From a checkpoint of a small transformer trained on Wikipedia.
Architecture: RMSNorm before each block, rotary positions, no biases in attention or MLP, untied embeddings, normalized queries and keys, attention and MLP in parallel, value embeddings, learned residual scales, skips across layers, capped logits.
Each number is 128 + 24 x the weight over the matrix's rms, rounded and kept within 0 to 255. Layers, rows and columns count from 0. Numbers have three digits each.

# layer 7 MLP up, 256x64, rms 0.292, rows 180-229, columns 0-63
139071144145111079140118142125145149142122101124150125060111130138091146162180084121155090107136152141116129110154106124075200127142098101121119106120130127140133128112134094132142133118118167
148074104142124081114094158172150109116097142123133126119084084132151125132100131164130139117144112167114136112112109108152149174136129139152155089167132091069154148147110148106123145162160128
153128154176114136143151138115109161155092099112128120099103164145132128114128110136162109134109120157090133112149126104156137142111100130150186120140107146145166161146136144116133153126130135
114139132112132124114118079106147089141136164146133136160142126125080110113096136112110151125113143105157097125107072164122165102124085144076121133164153119121126109168126111144131106160092084
098162131157121128132141153127154177152156093087102125082179141110147109148144120117122129112130118145157133125088099169120141144145141176147100116128145118108149136147167129138108120101179167
129109155122118109099170147136147166116105165114103151133137117115118138118130146142164135128141126159130108102137139133148164104103122110118153142142114146203124150129102115121197113134144073
155128120159142135115144128129088132112129098154135132145164106144138125128129127142131105183140129128092132143154124143136114144175136113124121090109092140144118137108119098163148151104091129
124154127138128062105108166192131175102141167106174099124168123130140145096145095153143124119134118130143131172135126094143101089104105105112124120121122119132132162119160139162121101147116136
116107150169129143112118123133157116144153075131126175096155136091128154139080141141127123108151156164137146123161157095115119157124106170116161140129119089139138148139078115121180124146114097
131121152120099154081123127091137125118104170122127144123097120143131121131093145088141123147126146150094106139115088123177126118094166094109072129127143117164120129110131125110124116158164120
158121132140143141172134118132146120133088117122143095107111177113110077130133107120128147164118118167108151145134127144124120100115164092116154140124100146083157135160172099083144141092151131
101125082157161089112122123170158148121115132147136114144113121114135131146135152120110124110088163130060137144121097120115086132114120150158102152155118122133095092101173108127131159140080157
136133143104130091099124133113126172127124103080137117117110159089181128092125115108139138158120172118151139107123122136129138142104094108124124153130140143143109115106140134107203123125125096
122152145137082150109126145110152135165162118153173107156131114156171161151127164142115092199113144157127112134125104088123143112089133091111123150117124107139132140127126159115129150079191115
102123111107116140157117069171115072128123099163109134101088088123144124136109122103131139137109107171135128102140118088136162114107139106154170131147105116134104141161126129144138137117117132
140110122134120114116119104174133139117105136160160119180150105101159105133115114086146120120121136118126125089099134144132094148149125130092099139131121138085139137109174121148153136084145109
160070112120143182143120144146131107109162109132118092132135108108141104119141137144133130137119129138125101175142125154088126131159141151123152150139138139174119153150115117135148183131184142
119143160153110164120111084074123142156171148157131095096147127135176137144087138108145169156161120140150080105122147123111139103161155134125109121141113122142160147093149153110117145134089124
131157129104133112114178165108133110165181151149116112120147136108149137125135152162168114166168129148110122148119124142098154165174096100082140144161143153156160134147105137120149146130111129
113087168108154102098115124098097136105135130134114090151130155093117158206189135117172124154147093140102114098107170086119130144097104160075094150115168185119133160144105112169128171093103140
156112104133091126143161072115137114140123151123083131166182110099116123119117154167146133193119133123147126123096128135143129106112110163136151121129107142084146132139106123148124121126138123
113125118164163079104120114126096097172123115162141118103125127132100163120124154113104163086130085157136139130091150114114107105139064160078102133145128089124079129143111098116128113122132114
119114114154101113127124150125133097099107148124152118131120140109160122168095131106111112159133112125117125086136110146130113102128143098073114117120115147153171096149067145093130106144113121
113144122121105128119110154120141095142067122146170078099088105128076135143145104153132142148132122143143096118108142115113173104133123128121094132152105088125173100094131118173101153132143106
158139116125133101128129136116151084137140109134110137112088163117123114144142101122152157140110152140168107095095121103163173194123116118132103113119113086126148159148152101112164167117144108
143102098076163112116158145094103099107074155120079077112137134129176135134157156111149144147100093138094117143109111150147154145096148088105096158116069108164117117194189109155099140160058124
130102110121138156120107143117108133131115139121137151161139126118125101131173128118180126097150111131091099152125112086095139153124136119105131130192133108128149130166129075159124159130117175
115109130113125079109131124125134157106148106155099126116144129140090082092129185148127103150120155103117157113104151131088149112135156177123172161161126102103124134175108129104133143142104102
124146133136105098122136111147168109103126131161107131166129136100138144139137123179130152123144132105136140100093126144150131150147125120160090121148131145154119134111152160192129128179109116
137108113165113141109143099148129131112147148116153101126169126108115106135103121155130149169092113132119123134068153155120099114140113122173142109101121124132120115125178132148163088129138132
151146101166147157128115103124128157104115103130089101129150121159119121101132180163126103160073147117175111134141130107162129146127115131106120158136162104143133175152089138124156143100166101
136114111109126108143110089116136102101138151108134135122097151053134145114095149105116171134132085118146164131131169102135122138167130166153130128124155136130114136141150120107161149125111124
058135134148133116149097107105137090132066167093159114116165098107097120139132128131120117119144104128143123138103119130123143161126129107098113142117138137106104118156161152133127131138123134
119107171137152117179125153151132136102116113122110088133134143141133144108143100110170120125109125134116085128106138145130152128104105130137143098166090113107145146122128180157097129119119161
134132094116123108106123120177159117126157122163190092106115146128130148095133166164113147111125111126104125166115127095098147160131149101125123147129149123116106103117157128160127140105158092
126156106136113094127096143159144109099113111115178139120108146147076103115158167117136105110121144131078109104103120103100141143117146108088108085116102121119132100107107090169132086139136120
139145088110114182125118125186128119152093140109131130111148115095145133114093130100134162119100083136132110127146122139136128111124152150120096108095140118132143126124155139124100147148136124
124136098115145117061157136140147130129174125128136158123127174091142133095123117068082120145128144153154136162110160122100135104126123153107086148138122123119124161105141128121135121157119120
124140116115134107131102140094156155137159103148119125131108156096145102174109138093150149147135098119142110121110096168091117105077111122087170131098155122086162119157097168167086182082113119
100118134086083108132097093129108141112129151139144133142151127113132145110161125091129163127123103130145140107103152157115150137082123095163079123134138099160109150159099157141150133109143129
087096114116149110135147102128136112114138098180145117141143161135125103149119114121166143155111165137118089108133047089108121157148125151144124123133149134130146108145099158098136163141116176
133131092151147135151089101145142095131107100112106096123149157114115147141063121170099106124116109141124121145171114143146121152107151170109119122159149145079093118101140096120150148127127087
080136088128144152097142112153122159109165072166122139117106131148129146132120115091101112122151166128142153157128125159129114089131151093119171128179108095140123170150162184142095117134128122
146156115131163144117139137120135168151102137127140125115163115130117126140106129110130120109171114127126152126154114114099162079099124139111175113126136077114112142148117138148130194178087075
174077134144137144102124108084113145141134145109110129132057106134111151147127144093155112147106165130128080154114088159135166102117129138121077136153136133150187122157139125139129149124124121
126128141142113116094174136147105140141101112120144133119117150102106145142097123141166164119106098100162128115155163118098135102122088127077168137152167155150129130101137115130088163110128115
097145078143133089129114117140136145165094107144113122139091120149118096119109108109174160083167161103151117200163129110111116094106129118149070169109083131128135134136118141130124127199138117
125092138084132143158125112147133109127152135098115139083128122134093102074074144094134131105154118099125121148098105167102117126130113139136118120144126117112110144125140154090127168116159137
097126136138109126130141106137133117136120123117147084115119117127106124141126146160120116079137159097135124122133108151162102141156100116150158143120060141125131144146089147183111096117120110
130123115125157128103124128140112115135130139176099112100159118129124147103163172168131099139125130083105160114106095124128106142117093115151095118136095106152144123133129098092130109155107125
# layer 7 MLP down (transposed), 256x64, rms 0.144, rows 180-229, columns 0-63
122135113162127121129102103125137145139134111110183098106095141100131134155077171127071143094124089125106169108153130080120146125091136130147102137137113132061121107091097098139176144117146150
126089113116141103117137121138071136132122128130146137190123104141184157124145103140109126118128095140104129123118117170135145161171144124129126140166147154133132114124122156124132134151117138
162120134137128127114093104137136143129131153158134096131125110158135142120120131134109111104157117111155135168134119145134091122143147124163066172119110112098135128126134170149140088163154145
100110135126096114119127148140120162125133091098146124151125131145146145170080122167135120145153110167134154090133146123124145129143120100149107133126140076164097140144119118148123139115136182
107179123165166168147133134128092169148138099146113159124149128141157086097157120113156131175104105158129095150157133145113134148170106162155105155146143171114107135122097161102120116132124149
138164122161114138131121124124131125118097126109176116123150154085142168111132169117153115133114069096062176118184150099135115117124130141104116135091112118113121127085159123161139135120074115
152097115126133124118137109120142104171130110093158115157117102131118104112107152110124136096122109136155142112109075102122119109109123111084135103156171134126133133104091115107124127165130127
116152117194116132117116145126143135105133185152131116091143097178131129087150131142105108131100122134132156129173178160154133109120121146137126159119126157161103152102119165128159111135135108
131088139163139156180142101082183157180154111109112118106150101166129128137134145071131153158104093101104135119141165087134121124108104148134136104118172091137132132126123193115160132134158114
118144127102103150115108125142136130160125134119125120126139113117090068132165094119100174155099119150098122069144115112134132155136093154165160128130137162120154136130158142142115107086122108
140130174123146151192125132143123150154144107122163131104114103143165120133121121112092087146144123117113150143108133127132102130112113149129124146130099137132161112124141101127139092131084120
143125126126101137152140108130163140130144137140082103122101127097130142107179153135093127137081125130154115152171140140116121106092127170134100088124151133135110120106110148163127139137120168
125104124116174072149133140124127138172132110126104111150144135157133123121119145115121132116114117116118146087135115127123123100093138140097149132120147111113133127112135119127177127102093137
101144166138164108105162153134105126137118113115079134134141138137096127099114142129093141118134101170105086130128133164130115153138116134125122145126117148135148082152141115133117169157089169
127161128127132132120119105149144154124177158149139121159154123129125112131108080146094112091114177115154091135138146168139106132179129105125128096157136162137141136109131120137127127101116096
137101116160130145125146127135135125149136147093101126050119125122177107088168133141158132114102134111127143157127114120123134114104112154129158141136134121099146083113105116114147112108118137
109134138141138133118100155154148109116107187140123142122100111145160133124152136152103110115112132135153129143116122152145099123105142123129138136131130139123149128090102083139121142152091102
113085159085158134099173133138118132129121142115165171127101111096141115130127129092150179138133184146153068112151155143093108144141111105077133105143146154123099143131128121155136093108125094
152176115091158124143145115138103083149134132122090139087156123129110129131109137107154144132177129123161108115114141160150102154148101142168135099083135173157110166154140127118156101119146130
107099147129147093082104134153094124037157125116074102135114152086108158141139161119135165135168107138099079163091125074131105118105124139079108121117154184105082153164132100138172098113133169
155105139135169141106113123131118165126109055129112111076141152098120102164125178108129127102149099169146152118099135129093162144113137167153097129157135128073105124144109151095103130139127138
129109101135105155139117115114092111148090130088176102117090105115175109120119105177149126168117135132123100088106134097112120105132161138101103123084131119127147119122125159138130112114132094
110137173124141151070151135164108123111118131099164135125112112119140101126137113118103113117128137121144142123153117148123101136139141147097102128133145127132157083127130152115133069124106097
116142135105158115126090105153135140141124186103130098115093138126124099098133152121131122111137153152159107088067148125159150149126145134156128177120111104110070097149113068142130162127133095
084123112152140165117148158132119098114090121121095102143116129146136111096177100134093120112151126147155160091086097150146084170126132141098111151127094089131167123135151145116098145160102093
132121089106159142079155172073127090162185147099088109087141105149170170126146174093131112165160119108125194180131146198167160123112132097115114159131118139145126102104170102167124131142075107
130120131146128144113099183165095142128132101123152160149077102127150117110135174127151101127150109141161135095094087131101082154107125125152118108125120113117140146171134083127129104135094141
115143119134101088133150087132128146138126088153181102141167105177147113098124118132128109106153119123109132129101106129167116115091136140087164156145170070114151108103167140124120134119128131
128107152160145119138090142151131143116125093072143116081156135155136106142139146119126099120127089152140142160127111118131169110099173092126154165108167135102109108127115119100140118114109153
129175161113151138164140149082125141163120082131148119100126112154117138144120158107102081125175156102123149094111099157114159131108139119163124160118140139110094174096091116095105145154114111
142118160150100126113150180177130091078121121182130201126096163147121156079123128140163133119115105113103158149123119144170112168149126129138156138132140144134101148151136113134152174148100082
121105125123122107145100110147160137133105116122104150133108157131112145126108107136149135110144124093082145133140163146112131128178125118122153134123125108103107131126092136146113098151110116
144132166176121127166143076108133114142099171123094136164133127163151119124162074142132127111137121135133151154143112111107123130132124136132116128118141136132127137132130130126111131122109152
086122081124130155147102159120138141152158158126097066137126109162108163124124120165101115078154105133164121121139145178103144118116093138117137114166139156151142125126149124097124105127126136
153081116119112146135107100121091139127107149111107158158096102122146124134119139156077175119135163103140140124110141160108168156098145119173123140116101134138143120136141135117152126141122114
150148178147128168132129086118106136081094132142156125128125144184087166124164149076153140157095139090119134082129137137118150150114163119112161141120169111157119117110118126145132119139104103
097099144125116116130120145121144126171134111117158142170151097135159130169157128095107122120108099128112153134131125121112122166155119137128123134127174155119150109120110102145124113125139135
127106145126148122135150150137107119138144123121121080180149117089094150091140120151129143113128137145135109101131129148127116137156144139152112154147132088097185093116097120102152135174142095
171227132124148113126133134121141137094126118133168109083133142146131169166105121072162131127139106147129110155109127102123096107101126080107135149086113099105174121076089137085079152120200104
167127116141116113196143127115138102171147131117086102166126151120102095147135132110150115148098178116167143116121153118161112135101114143146167140111146111103121082121127120146143091132120122
081128116052148154144163160132128102104101111177153136117135137135131157167158127174153136161096136106121129113105087099124133128156115154155099173079160096102150146115159097114110097112130100
116120148122088107108112136076109121109118119162134144094120114088154126114151110142158114137136147141139124150085133140140128084135120097116119149119158144140142097122128104128117140091112158
120163084148142134130124126143122144067085083140104092143113123172161142088111156111133119131187135118166112101134161170144127054139155145127158209154118136080135139130139103136113160108145120
117143090103154141182124111091125108085116111106122136159120110082114144132132076113129082112101143110144130123117125163133078173155163111121146154080122088084178119118143141127145143103136111
153135130132122130106142113124155133148131091065123168120164101102127133064102102156089140113098135130146117121127168098123101159126124119174156081075123155096071169116088116117129114154146111
152104121150116160195120181140112139099183146126129127091156158127107109148143131172156131124127112108135122134134138112071128157082144148151105116119128108109060132158132134119089106117114141
129131121124140127067110139167113113087125115146164134145131118060146137170081084097129091127175110130142136123135147136122137079137150130073110146136110124115135141112083170106093107148148138
108099108128149131065134124101134087078129154151119164164111144121148155141113123132158110109124137145124170137161155133133140145125161142121137151110141123117157144092101129155106116133099104
110107129142131151127123144146113087109177145125150106122096158130128106147110138125106107126163129117141119115141130122151145143106138142148129160158104127147166130111104105113127119154093123
145122152108113117182118135115100108145103131163136131148099129153110155134154123124138129134110158115170110134196139153150103146117142130116153164105165128130135125141144126157137112144146142